config = dict(
    n_layer=12,
    d_model=96,
    head_dim=32,
    vocab_size=1024,
    norm='rmsnorm',
    norm_place='out',
    attn_scale=0.177,
    parallel_block=False,
    init_std_qkv=0.0579,
    init_std_up=0.0829,
    init_std_down=0.0829,
    optimizer='soap_variant',
    final_lr_fraction=0.0,
    seq_len=128,
)
Each number is 128 + 24 x the weight over the matrix's rms, rounded and kept within 0 to 255. Layers, rows and columns count from 0.

# layer 3 MLP up, 384x96, rms 0.0827, rows 234-255, columns 48-95
[[129 125 102 111 156 166 146 166 122 136 144 164 144 126  79 106 137  91 100 117 145 133 165 133 110 114  85 156 135 110 132 119 147 181 165 125 125 130  67 144 151 129 175 162 140 123 159 168]
 [ 89 113 118 201 139 145 101 110 120 144  90 139 122 158 144  94 140 141 163 158 138 136 102  94 132 116 109 144 100 158 127 139  98 117 152 103 114  94 145 179  96  72 170 115 124 172 161  75]
 [110 124 148 142 121 122 135  94 140 139 131 120 131 139 112 123 115 162 156 125 173 115 115 121 132 147 144 103 111 110 127 148 141 129 106 124 107 186  79 102  91 163 112 179 112 175 152  99]
 [117 112 138 124 175 152 140 138 112 135 110 131 141 138 147 197 101 159 153 133 129  93 116 138 176 113 115 116 117 132  99 161 110 141 131 104 113 110 120 137 174 136 111 112 148 114 106 119]
 [109 124 163 175 135 125 151 117 126 132 107 164 140 115 112  93 105 147 104 126 101 131 171 157 126 127 121 167 115 124 119 126 129 141 110 122 113 127 110 141 117 144 116 146 144 129 154 116]
 [132 109 172 162 107  97 142 106 161 149  84 133 117 103 116 123 127 118 123 121  82 155 107 144 116  86  89 113 142 131 150 118 135  88 140 156 131 151 154 144 113  83 127  96 109  94 137  98]
 [129 124 109 127 159  88 163  92 160 161  91  74 118  93 152 125 169 137 134 170 144 135 104 155 133 127 134 126  89 122 108 181 124 134 143 141 111 154 120 178 136 115 113 126 112 167 100 112]
 [158 108 139 122 126 108 123 139 106 136 152 125 127 164 137 136 178 139 126 167 150 144 164 124 128  93 189 145 141 143 106 119 135 122 149 108 106 131 173 137 141 163 153 104 126 118 177 102]
 [ 92 117  62 142 155 164  79 101 110 100 159 164 116 125 151 113  96 140 143 171 154 122  97 134 137 162  91 101 175 124 152 143 171 143  94 111 141  91 160 165 118 149 102 190 123 148 121 122]
 [137 105 150  78 154 121 117 144 144 115 139 154 102 102 105 109 140 157  80 142 105 159 142 106 142 111 155 158 152 114 106 110 115 118 146 138 131  78 157  85 113  91 135 127  93 149 155 107]
 [127 127  83 165 117 115 105 123 137 150 140 121 163 147  99 140 129  82 122 138 116 152 136 163 122 137 109 143 133  87 164 128 141 126 141 100  86 113 139 144 114 139  88 106 141 161 142 119]
 [120  97 128 159 139 105 123 122  71 152 135 125 112 138 102 142 143 149 111 156  99 126 137 112 138 134 103 112 139 123 119 187 122 120 102 117 165 200 117 147 135 102 131 110 129 109  74 141]
 [140 137 183 124 130 121 132  99 163 121 101 105 116 111 137 134 160 116  98 168 123 114 119 119 122 143 114 108 134 152 130 100 131 129 102 138 133 152 149 137  95 122 161  93 166 162 112 117]
 [125 147 152 133  99 108 149 163 141  72 138 111 103 134 128 104 147 146  96  91 142  84 109 159  97 146 111 121 135 143 117 165  85  99 171 123 175 150 144 106 140 120 144 121 111  57 130  91]
 [ 95 154  64 132 137 147 142  69 121 133 110  95 154 141  91 125  94  99 141 145 113 142 148 127 160 133 117 146 150  99 108 141 105 130 139 132 130 150  87 106 135  92  87 115 161 156 175 131]
 [150 133 122 111 138 114 117 107  90 129  83 149 147 170  99 119 127 125 153 129 121  95 113 138 105  66 107 116 133 138 114 164 144 154 160 136 110 151 138  93  97 100 139 155 128 115 132 133]
 [107 144 145 123 101 175 132 134 123 122 174 167 100 138 112 113 163 143 125 102  87 124 114 156 122 149 144 120 150 134 145 135 135 131 129 179 143 148  97 133 101 124 106 103 136 122 148 127]
 [150 149 112 114 155 146 159  96 123 134  95 148  82 114 120 119 121 125  96 121 132 108 128 176 154 109  72 149  86 111 110 127  94 137 133 161  84 125 153  96 151 155 100 101  95 165 172 123]
 [ 91 116 145 135 176 123 149 124 104 107 155 137 131 117 106 102  94 128 107 126 122 160 114 151 149 156 135 130 179 145 175 152 157 174 124 121 119 127 122 119  95  92 117  82 149 113 142 122]
 [ 97 110 115 122 167 101 161  99 161 149 132 120 107 112 124 115 124 113  92 116 185 109 133 150 180 119 106 120 132 114 117 125 106 144 137 106 147  88 155 128 142 139 123  92 138 106 152  89]
 [106 161 145 134 166 143 147 150 141 112 138 127 127 166 144 129 151 139  97 135 164 159  89 143 114 163 138 133 147 140  91 147 143 143 172 148 126 126 143 148 133 137 190  81 123  88 153 117]
 [132  77 135 132 129 125 186 131 112  95 130  99 154 112 134 110 137 110  97 108 123 147 153 118 134 124 134 138 120 134 141 165 112 136  82 136 135 112 148 135 112 145 183 139 101  79 127 100]]
# layer 3 MLP down (transposed), 384x96, rms 0.0828, rows 234-254, columns 48-95
[[114 116 105 155  93 125 142 123  89 142 132 166 128 117 151 119 162 118 139 155 137 105  69 129 106 182 169 117 171 152  98 130 114 151 136 125 134 107 133 161  99 137  96  79 139 101 105  90]
 [138 125 156  70 110 115 106 108 136 166 198 131 131 129 128 157 120 156  96 149  89 126  94  81 144 107 132 121 136 140 142 144 135 136 141 170 105  64 147 125 126 106 146 122 112 121 125 157]
 [119 131 132 103 126 149 127 150 148 126 131 133 163  78 128 124  80 119 148 153 102 100 113 128 168  96  91 142 152 142  92 165 101 140 142 110 126 109 148 113 153 133 141 151 141  99 133  95]
 [144 123  92 154 106  85 128 137 143 104 148 123 103 113 129 116 161 122  85 147 145  92 161 118 131 136 170  98 147 133 134 138 186 103  98  92 142 161 143 135 104 162 142 146 102 126 113 113]
 [163 126  98  98 133 144  80 137 135 130 122 105 138 115 138 125 134 151 148 105 148 144 103 127 120 120 122 109 127 129 135 122 137 104 122 173 115 170 159 167 128 170 119 168 125 115  84 135]
 [127 124 126 122 126 139  97 110  84 119 153 111 133 115 102 103 107 130 123 119 148 133 176 130 169 121 171 124 134  99 180 111 101 125  95 125 126 133  87 138 154 138 147 147 120 192 157 139]
 [119 133 102 167 103 119  87 154  89 125 124 161 153  87  99 154 144 106 173  75 109  90 128 167 131  99 122 103  96 133 105  84 124  76 172 123 115 143  79 101 147 134 143 171 105 123 142 122]
 [108 128 146 175 145 129 137  82 145 123 147 108 116 101 144 106  84 128 118 122 125 127 108 110 138 112  98 107 171 125 139 107 160  90 111 120 164  93  85 121 171 120 131 120 134 106 110 137]
 [101 132 110 124 114 159 141  94 165 173 134 167 131 131 115 113 101 109 125  95 147 155 153 137 119 148 137 126 110 103 123 145 141  69 101 137 124  91 134 105 103 112 162 112 132 107 144 154]
 [ 89 168 110  94  70 108 163 141 108 141  84 115 123  88 150 162 156 151 129 135 106 117 164 144 111 113 161  96 101 113 121  77 124  81 158 158 130 154 147 134 139 138 124 133 160 130 142  81]
 [147 139 152 125 124 142 152 116 120 103 143  93 121  67 136 127  84 152 136 130 159 113 150 147 115  71 130 144  92 157 137 128 119 118 143 132 114  82 128 147 100 112 163 147  97  93 173 118]
 [137 147 140  98 121 140 145 110 135 150 163 140 113 140 120 136 127 186  98 127 178 151  93 137 163 114 123 125 126 151 131 110  78  97 132 149 133 116 113 111 121  81 125 131 159 150 150 153]
 [103 120 119 175 144 102 118 119  92 107 126 125 166 113 140 102  96 126 137  82 137 146  91 123 154 131 121 138 105 113 114 116 133 121 121 133  95 141 119 116 125 152  73 141 115 115 158 133]
 [128 134 131 116 139 169 168  95 140 111  96 150 184 131 121  92 135 127 115 119 112 162 115 146 106  97 108 126 100 175  82 124 136 124 133 161 172 169 145 144 110 100 126 119 132 139  98 110]
 [154 134 136  95 131  83 119 184 122 127 109 123 135 106 119 124 176 139  88 157 130 122 102 109 103 139 137 104  93 172 149 120 104 101 103 121 130 122 140 116 139 165 140 181 124 158 104 117]
 [106 102 142 173 104 164 143 138 136  94 150 120 132 111  96 108 138 138 113 111  98 164 131 118 100 175 130 146 110 129 104 132  74 151  69 127 154 134 125 101 124 160 153  75 109 158 116 100]
 [140 145 120 141 127 128 141 131 142 133 128  94 110 110 129 129 125 131 129 146 132 104 164 120 149 154 136  94 127 178 110 109 140 106 102  95 121 140 115 117 149 158 100 147  88 165 135 131]
 [149  94 125 154  71 115 101 148 174 114 166 130 142 128 105 169 119 145 100 126 138 151 182  82 114 132 138 129 133 138 144 137 146 140 132 108 158 109 162 146 131  84  97 168 132 145 136 148]
 [ 94 110 134 143  84 110  92 124 129 128 136  73 168 159  98 131 139 156 104  96 144 140 111 158 123 130 142 135  98 108 142 100 135 132 131 114 117  98 168 140 116 147 125 143 150 110 139 175]
 [160  95 130 121 103 146  71 166 104 111 119 123 143 124 144 141 148 165 132 126  86 129  84 136 129 126 125 151 147  87 147 142 134  99 123 176 132 143 126 111  97 115 158 117  90 146 118 155]
 [103 126  70 136 160 123 131 133 170 159 106  83 154 129 109 113 127 129 113 148 123 138 131  95 113 108 117  86 185 124 136 139 107  83 106 128 134 126 134 125 186 160 139 131 108 110 123 109]]
# layer 3 MLP gate, 384x96, rms 0.0827, rows 235-255, columns 48-95
[[ 84 140 113  87 133 128 120 139 106 112 123 114  97 112  57 127  89 148  77 143 107 115 123 161 100 161 155 100  99 139 160 130 119 144 162 157 145 130 122 138 132 123 136 114 172 116 156 127]
 [ 94 127 105 117 114 135  96 135 137 146 120 109 125  61 150  96 114 142 174  91 103 152  96 146 141 140 152 153 103 141 135 114 144 125 142 137 157  97  88  83  71 164 127 137 126 180 135 106]
 [ 96 155 137 117 153 123 165 129 128 158 100 169 146 155 154 116  94 152 165 131 127 137 138 161 115  90  88 145 103 113 103 116 107 115 154 138 116 119 118  88 185 171 150 120 145 116 121 141]
 [116 105 135 142 167 106 157 160 107 139 121 151 105 102 129 118 133 126  96 139  95 154 148 123 105 145 127 140 161 138 106 131 142 122 133  93 165  94 174 150 102 142 111 113  94 149 135 151]
 [120 164  91 143 141 136 128 140 106 164 163 123  86 137 131 168 142 116 125 121  88  75 149 116 102 136 107 100 147 140 140 158 116 144 124 122 113 148 127 136 116 144 100 106 129 132 107 165]
 [149 132 104 105  66 108 139  78 159 158 126  95 133 152 132 147 136 113  78 146 170 113 116 164 130 147  89 166 158 123 145 182  83 148 124 148 136 164  98 164 137 118  93 131 117  90 164 152]
 [147 130 117 159 149 105  80 146 139 122 111 125 148 158 142 137 161 129 129 105 137 182 120 141 118 141 190 142 121  91 116 143 136 168  88 116 152 156 145 163 112 164 130 127 130 115  80 128]
 [138 139 117 156 180 147 149 149 116 140  79 104 150 130 121 157 135 129 118 152 154 171 147 141 145 167 142 152 131 173 128 106 111 167 136 112  65 116  90 115 172 145 115  97 136 128 134 160]
 [137 137 132 129  83 112 102 139 120  84 105 130 140 147 185 139 104 155 159 115 105 103 125 132 154 161 124  69 116  90 133 155 100 110 136 120 163 145 110 107 173 113 101 105 160 112 117  84]
 [148 115 123 117 136 137 145 116 129 103 179 116 147  94 154 119 112 112 121 110 141 126 169 147 106  85 123 167 120 176 130 128 126  90 148 129 128  98 140 116 146 100 153 151  99 109 158 129]
 [104 148 102 131 148 126 106 163 135 156 122 145  99 138  73 118 135 119 159 124 131 122 133 169 139 184 140 133  99 125 143 164 118 119 140 131 124 129  88 144 141 140 106 166 113 120 147 156]
 [158 115 105 142 111 118 161 107 120  89 139 153 161 155 153 173 113 121 114 129 140 123 156 146 118 115 116 144 119 113 152 132 103 124 127 150 169 112  98 137 131 148 113 112 107  96 100  85]
 [117 119 150  98 143 109 141 151 102 108 124 100 134 137 152 137 108 171 120 133 151 121 142 129 140 127 124  81 124 121 137 119 100 126 142 128 134 132 137 196 112  97 113 143  78  98 139  97]
 [111 126 119 112 156 123 114 155 117 134 134 114  96 180 161 151 188 107 120 165 117 145  86 143 125  80 144 135 121 126 107 141 133 165 117 128 136 108 118 170 108 103 126 129 158 155  97 142]
 [103 107 130 108 111 107 127 145 117 157 133 153 152 147 156 128 119 123 113  98  91 151 122 108 139 110 162 145 170 149 127 142 151 128 167 160  94 158 124 133 152 108  96 152 141 155 128 149]
 [130 144 100 110 122 112  88 135 124 152 126 135 109 132 145 139 119 106 126 137 132 135 120 111 175 172 134 141 143 125 155 136 127 140 103  94 105 140 152  99  91 143 132 166  74 111 112  91]
 [145 119 123 121  96 114 106 173 133 113 129 120 134  99  90 152 149 145  63 143 172 172 147  88  99  87 128 151 150 116 134  75 151 143 138 110 165 145 168 147 171 128 129 150 119 117  86 130]
 [106  91 140 120 114 129 112 139 155 175 146 122 129 118 132 134 126 129  78 137 148 157 161 113 108 150 122 105 144 118 112  54 115 112 125 112 158 101 146 144 126 177 122 124  96 110 108 146]
 [154 123 129 153 108 176  57 170 126 104 150 143 128 154 130 146 183 151 106 146  87 131 122 156  95 100 140 134 205 145 137 125 155 104 138 168 132 163 116 125  99 104 151 125 103 103 133  90]
 [115 146 111 109  70 117 148 123 156 128 164  80 127 108 119 150 145 136  87 107 123 114 129  73 142 144 109 188 128 131 104 148 121 142  86 153 117 159 163 130 163 142  78  86 148 148 117 123]
 [140 132 127 146 153 139 145 126 120 114 115 154 147 125 152 156 139 137 145 150 190 153 114 158 119 136 152 140 146 139 101 152  71 125 121  87 127 134 134  63 150 100 123 125 107 118 140 117]]